Weights of a small GPT-style language model, trained from scratch on English Wikipedia.
Size: vocabulary 10066, 41M parameters.
Training: a variant of Muon for these matrices, 4996 steps.
Each number is 128 + 32 x the weight over the matrix's rms, rounded and kept within 0 to 255. Layers, rows and columns count from 0. Numbers have three digits each.

# up: layer 11 MLP up, 1280x320, rms 0.114, rows 550-580, columns 128-191
# down: layer 11 MLP down (transposed), 1280x320, rms 0.0544, rows 550-580, columns 128-191
# gate: layer 11 MLP gate, 1280x320, rms 0.108, rows 551-581, columns 128-191
up550:128157168126164118110116101119105165144177138161184175129135161087110093134126120093111161172087125165136149057110172129077161069167143104140090091151138088174146111129141142174138139081198166
down550:160161097131095120082130132157098076141142057119108169144102163115140134088105136114119133141145138079078144172115185118126115134125121124102173144139148139120094109139144095159093128153153108
gate551:143145095127153125080144147149094145049101114092101133063132158139137171145127128103126141138147071092142179175126126127093133110138109126172097128114111090162168232121137103112066075171063167
up551:120133129155143154094155096157179099069123078181130089138163180108171074084131138067099113151124108086136136121119118138152160101149114103090082141077117117135148090128095132111137065166087161
down551:075128092135138081140041106117174122179067110159185162174146168114121075156130175129176163160126113066160149097133083100164107151122090110072096140181138104157171125131078142189107122100123147
gate552:120167110161108093167078159110086188126107117180173160150134153137072121131162124122108206141113191132092103080129058073135155122171130103148144102101097120155114132111137139156078083184201131
up552:089141123124082110119105144131087165093164062136164143110144156140179180124138131141168160162152151098082130143080131159114105111117134132156164143101130064100069081081131124079120178140104130
down552:118171118113100120099191060154071126121118120102106200093113128126089135143161169041135119194159147177136170110143148134166164128154093110169097102165167147109193083099132134064127191161052107
gate553:164106126108146115118096108131073171171176170143130106158122135165063108145130132160108117184171152144108111113144108083126169127125109157109097108105156136119127122100150157117140141096179199
up553:095111095114116078127125183096137147053111100130139114109120102125139097129114095063122147108132115143177125133095125126114148139146123110106110137132133119088111148165055093051081110099114150
down553:121093098112100132132148124147088192109075099172148174143118120102060101107124124089095145106147219191138162132134063080106168124169179117133179104141122118142093141108117069083117143122175146
gate554:127092119114109088117132126141100138101123127153129113146144116121089148123135174157119115093146123102146115119098124154109157101101139100120116103136129131123076139140157118133137114130102132
up554:125104109129131092146118123149114137175113122131108138124136124114110174148122151131130125124145150096162138138122129123084138128093135125128101132153125115109074130123139106117111087142096147
down554:097119149123092141137135155113125131137173129157127153081129122149126124130107116136114148141099133110136093108119168101114157158127114134110126110113086058133151143140116123119137171169138145
gate555:132157130149120131106109124088087135158123124203138137115167134165108108129138187113146085106154106117135155152130101170099148126113169083099198128142128134070106102125156117131174160085091154
up555:121185110137103116078138140099068101096129121158108122137126156123111144181090174113167080105085147235145124151137158173096191170093148159165127089168140102092165189094129173098114164081123128
down555:157071099170107079111123119100152144164099108155097121164131081079089164072129153156169142112141104117098148108194079160099111130107180107099172186120148137145137125152096121156119143116134129
gate556:101059138109212164127116176108070154105097111101165180129157118193144120089132069127139178097098139105145086078126075141131086088094129150116157131126165099170107148150174165105151148107117121
up556:118138121141070139107132110109053108111100127138132128046140075106159149156149108088131061121143135099086139140131080171047191073181158091059141118091168156107127150144168162175142134084138075
down556:206121100147081085133212104137113131143120107106146155157134067156152205185145115168182163090169096153055246110162122087063129125146088112131063149158154119153178133103156167125100123154115134
gate557:088129151141159087056120138107144156034000082138114127089156112174164085136150180155157112091112147112081132120045138131126125110118104039108143095130167211151113144151168153171114149129145174
up557:055122115107078155081135195146089115134121107151100157082097145113076135054189160132102145083184066158145102140177154191136101150162103173158134057141107068097099124198099056160156092111116095
down557:118069125065134143146133149132112153100094124121114170117069135123150080097211162102149130178175063046134132101113117140160164129129089124141114112114112126021132168111093130099106120105091127
gate558:183133116102131148123137107124119135130158117127157167125148122082133101113115099152185163099113074163114113169130035038122114166121118101227144025101104091113174152123150174056123133127102173
up558:133112122114110103183119113140089110093139135056157152106154172029091076086154115079172101075113068162128185153149105089143154153163115091166139152129186100145153169190129214059123125107110094
down558:104146092141100166112124106113083147139129138168142138133165108126187080085155125140149076149110128082115112195106067094182128110184158147117112100107047151159118160151106121119116098180119145
gate559:149124092131095146111121137094115116132163117088089127112176164150110143111127161127142190187140082105178145120104129105073080183073151112117089141194144136159163168116203128078149144121142104
up559:184137143184113163137125094124094147101119114117150070083158114165158129122177123065171127150124185157158101164116166098112164111141161135114165125117106177092128145112124090141185113205133125
down559:140128215147136075124122124145130157118136128129091130122148089178092085129158063079159146161130143194124155106120147096155099137115101110134122192116077142054089105155142129122127110161144108
gate560:125140096206109067128155133100205120128159175132136097097168105132129180067170191107142190139110162136138057171132078117167161179115188127110121126137108125233111165130084126096121151096180078
up560:155123172166153096131156127195072126142127196134128073123120148184043097058169150156159102123097071133124166133098124130142078142193148135080092116162151153099177041153179077151131092122130099
down560:123144183126157141097147124099143140150132168112143124093129162093111141101196137140145136129155118093139064167119096126160094124100213102145086147128131147106116096109116191162166196071120172
gate561:122144133134136134112178077135137083098088121143102139089120168106117169140158197123196150098116139147094088099097101142157101188138095102102149152142138129157125101150111087138168116141122125
up561:123116124123077162087104111112071108151174168073145166126186164112077093076091132102128096148178062206193132074146124133080107127192158145100130120140089125117157112127081136153093156072102169
down561:083199167124113113118145128133106200167128122131095106112107123145186170090139131120136123183102139126174127107120113174123141127135148108150164139083122163141076126107135240092119189171169148
gate562:128085088116086182113146041146188161144097125128076115127107122128161131101113084080099124120123098128097114180109115138154069109092156145162123093134144121136141127186165116196063148131158168
up562:105140114153066144103149175103146135132113169099134097168112160159141143149179085156149135178102129140125157114147059104086082202139113140147109097113059111100116104103085179141135121170050063
down562:078091144110129176130113172112090060075106134123135128109067099218168112164110141083137084154110118085116126131095145098122074141119116132053106050148169187170089124186147234066182131157088212
gate563:106164170130132112042117101167157086109111109142126174180125094151058105085094154168083106136137203092132126123221122122092175079117132071113045130142078177112120122132157119136163121093141119
up563:145106167152112072166096162166128138098142179123105133149153134109103150192121157144131111116090113132140132079135142108140090110073141156145136156086178149088087133113150128148187136094188118
down563:095110184127121146129166116108123120125122117072113116109139125143117140129128139099094142159174080153140149154130185074099128171144164175118119145145108207168153167101142149121160175122055135
gate564:240134147144113124152073139166103129166088170075124093123181164120094125108138101148095148108106150087062046170094110128156121161160136164136228168171133118124116124182160105104126093112090125
up564:135139129152182184089129119123121101190183105119161131136146148205069105181109172121151189115127117081154150194140127115135088133163142121115117148083144122108134143109103114153114101154153193
down564:135118118175135129135088160153161116128080133103158118108126088162073102195089162074127152120116134086129092130143107169118153116127124098167083161099135126186130110150151135023149089113084161
gate565:163108044110089092147160160097073133111198163107071129164166142115195140109111166157097116177217185087064140128150186134132135118119121152114156130156127085150135045163187114101051114143135160
up565:081107187165186118120160139076114112167131097136109101116110119077140148052071111179130156139109126119140130199135133117150164119116152148073164142070136153137091139181100113150125101155102092
down565:121202127100073113190076126108137137156127106169111115088079132061126119070147153095126165155102119113160096164142141124066105133129175085139109145098093158137082062146033112156134224145109120
gate566:162154086149153166208142124162123079142076140130091100140094146126142137087170123141166102128152085123113155105170138106183076104113110159137097143132127089136115112140138154123135116105131133
up566:136136169103126121151130058124115147157133134134094129138104108152110153095100106142152170134132092111117178084127172101165116084073127126122163152119096133137120122111101115091097143114122163
down566:175137150155091148111105091117153094139152161133118118122126100140148094091132168118156114141177156146131097151110100130113109119161151099117140162112129113146094097133102151156183145087124064
gate567:141136113154164138161136123139127078106127094128121161126151118126132149142132135088128076126108137158121146101118151125109157130123129140133138167134095114141121135113108121124131144142158152
up567:132147114135178129113116165146176090117078106148138150114068125139105129139126105198184144145106096102163128116076134110155115101149147119140142072143126157140141127110170167114137114099128126
down567:150143091094118112146109182137109125130125122122113143124129160142115115116160155175144156158121142113171140113111154119145117147122124136088115150116102120127145134100103099129149111130177101
gate568:110089163148154149110089127147114164149140110113121189167138084129102156134172110119147145156109133166156136181153110136095113130126139118102120184095093116078098074127170133162121149103190188
up568:114121119146210173115133131150176177140090152151134183183165124126166207199140131130099115154160148140180143141132110166167172134120176095091151108118093136122097047189113127176141153092130192
down568:127140109134197133144160155081151081144190109087088176170144106142149111185128174138121061109144106125095155127133113139184144128140112107084106089111175134166143121114145191132174121103051094
gate569:117086154081163091147141122127148094141154007136108151151127078114153143124128115106194112068158138097147142179095190075183150111091092163123157086120146132121123115102131113101075085139152132
up569:139149119116166158166147112102097152170135076136064087137100169138128091121115155101202156165157153081075118112151153136153076141102113132137052129162034091089175097104121118123097138124141142
down569:118127103115135150107138127120146110048143126162086109115106179138158133037119114159114140153129143119107191098111157135104149106135095120156108152207121131091088143109119031165142185088101177
gate570:105087083120114128160116131133130113112128115139129079161156145163118116137131136080132157134110150098126161139136157135094103112097141151125040153072094109151137158090179115182088165167157123
up570:095088114158097116153130080105141177148128157154180131136114158082094080136097167096094079113140091095140118131145136159094145120114089089084100162136060098124104141141199125152122172111108108
down570:119130140130127116160186162175090127155141051084187074087117160140142117122040098208212114091149091165157066141121058108124101124141140133106164105114177099080111134165142173123099141155107111
gate571:205162132142181105160070143108069112103188121162124153166155172125144114128137133149093115125072115153082122154100127116134120094125117230109113119124135149093117129131135104111120134178123136
up571:121104164148085107104140083133169112138114164081170150074109101130155135140129172119094145137145108117136105128136118089132147096101142155128146111170125151132165133102154079161181157132146112
down571:095145128170117156134149137113197172081108108142128148098186173156132113119138166092096088120117151159125081100176144084141119140152167168174111139122119152123093085130138167125098134158072137
gate572:154142110131093131091135151143102112142180089101105168141119036130186097149154138150131150151124112090111170165182164128122094143114108133110165110079133170165156178149130134148176159102113186
up572:098182138071136072120149092093126091137067140152111120104115152094117172173130188160063114146123173074192098164111198121165172122125121156098121132146140109095074072106117143140118101132085136
down572:166143077142070154090093149125114154153164107106147086106135135078131124116125090138126098121139130108131145134127087149152094152092121169116096155108091138068171130153188123126152116133141140
gate573:115088118149134131108109149123128104113099125122093111098073097116100084123146124129121081118138149091180151077114162086159169102106134144155137106119157124163122124119129105102189098094139094
up573:108146133123131162171127083078191132142126121133095091157121132111143145136101144126142161110133132096072139149127156143123095108109095165116099135151182080127096132130152121115128120122116156
down573:143114130141144101166124102125079118140121146103120124090117137119152115145151177156133113128146169120135107132173168212102142152149149123125173118052156117088155117138099076131135125105195126
gate574:129099068209106054140151148150120112131093092128144139147212137057110123127131150155100189036119073161208144102104117145146177113182095125126122115149137049101138012168103137137063196174161097
up574:123084101102104138181093104154089177149143158113148158136153130097147160128177137125112143104130144150129078150215143095146150213125102099095092073174145115153168101056135093091112110111123151
down574:132159147145168149128125104094103145155121146060142068157138131104142086117151140167163106143053036157207097182086089091230117081102135112102190134122161116105070046099139094164121164096135039
gate575:096177121136101150072157164100164129179145164109130104142154161138146203082084185183153246107100155141064101066118171103135133086130088154082129146136072187132156175093152138149121159139099173
up575:108175113185122148110178161045146130088153127137159148099106093080134109176097155135086144090164119132148131112145175141147171091168134136151096111096129086087165162141100114133115112120099104
down575:156110140119142147129082149111106114142127109131172052176116148097145146126086114150141129076104185064066114082130095123112190105096195039101155108089194171156103126170073094121140123119140151
gate576:164169102144139163156127104116123148160105168123092124143128105110187134116149119085149154153156113133140142133208158154101083193123129158138165148097121123137124160101108149097124141179134139
up576:125096172121139128137152097093184158186165175122115171170101151184142105132117123110153111101176137184153156102097154138156130191164142175097165123155121196119137101116116154188078094154154112
down576:159104131127113138169113153137147115091110152164137149096126185154163057124143117091185129130089120133114138172063119162106111143141116154141081135117090155149142154115122160164128124138164125
gate577:110108134155140087120130117179099161147058158094138147083118108113085176121149173124114092191161112120087126105075113089102129128142118073125099127084123206105082131132128121134131103057121103
up577:124141140087168125152106134092147133154118073131123101146148116123120107184125132160092177083119131142150122169104119149185132093120123115136130130153105097095157102113146098131094115150145163
down577:146152127108139120139069081121119060125107080192135108173127187050113102159171157162126186147165219131120089163129166126121141098113122120137069152157096110137135105139184113148124104072134089
gate578:176110131156162113046138135072133135089163081156175138085117141153144128107137148086109131155159114088128111178176121155113110177086103145133142193082136116076041095137136110164106106149119130
up578:130175183151118125122112195147172131112115107152171155075119087192108077154172097101081119112130080140157160114137137143111145157082157116169179123111091123092119108125100098101121112165166165
down578:116134085110098130077115160098207141114150142080141120087166139096156123152157161147164136114088085198138130115174176132174081122125145106070146161126162110079178159106132060116115157108119117
gate579:156153050171137104073114109160085189158121162118124075140117102125142138057086148168131109097172079077096103164095139115150129109147171103097144117054131112148133123131131158150110152153097080
up579:138095129062105162134110140069109130170121114108141157208081137111102154104132131084042201088147143087105143107186122118115141139121087180079179123160086151085126183125132182080166164133123148
down579:134118170219127082142106196110136136112092072139157084170131075134159158082140104142111111198156134119177096137144137149150113199129098161162159144128141129108073146086167124115158126083161113
gate580:094152124148081098139140137117090133145157135152139197085117092179110086173148140128132152166141146101121109078103163149117092092137147135120120112161162109126095094144171102102113109123079128
up580:180133092128149189124135163100160154073174118098112080107182104096176124086094123156118123130137157175123129155165094164149117176136097112149180159148147088114170169081134144165152164145093072
down580:134157150120164127161116139170130117148097174166150160130125120139172117139123109178101166112141141108132107081120130161149184101122064134154165125135133104134083165111064156133120145126068125
gate581:101169137151124139136106126123141098092104127069100134162109117119142152129110123148095131172122178077172141160105083044142137137152175161077186116154171116102150129115143110169104130081090120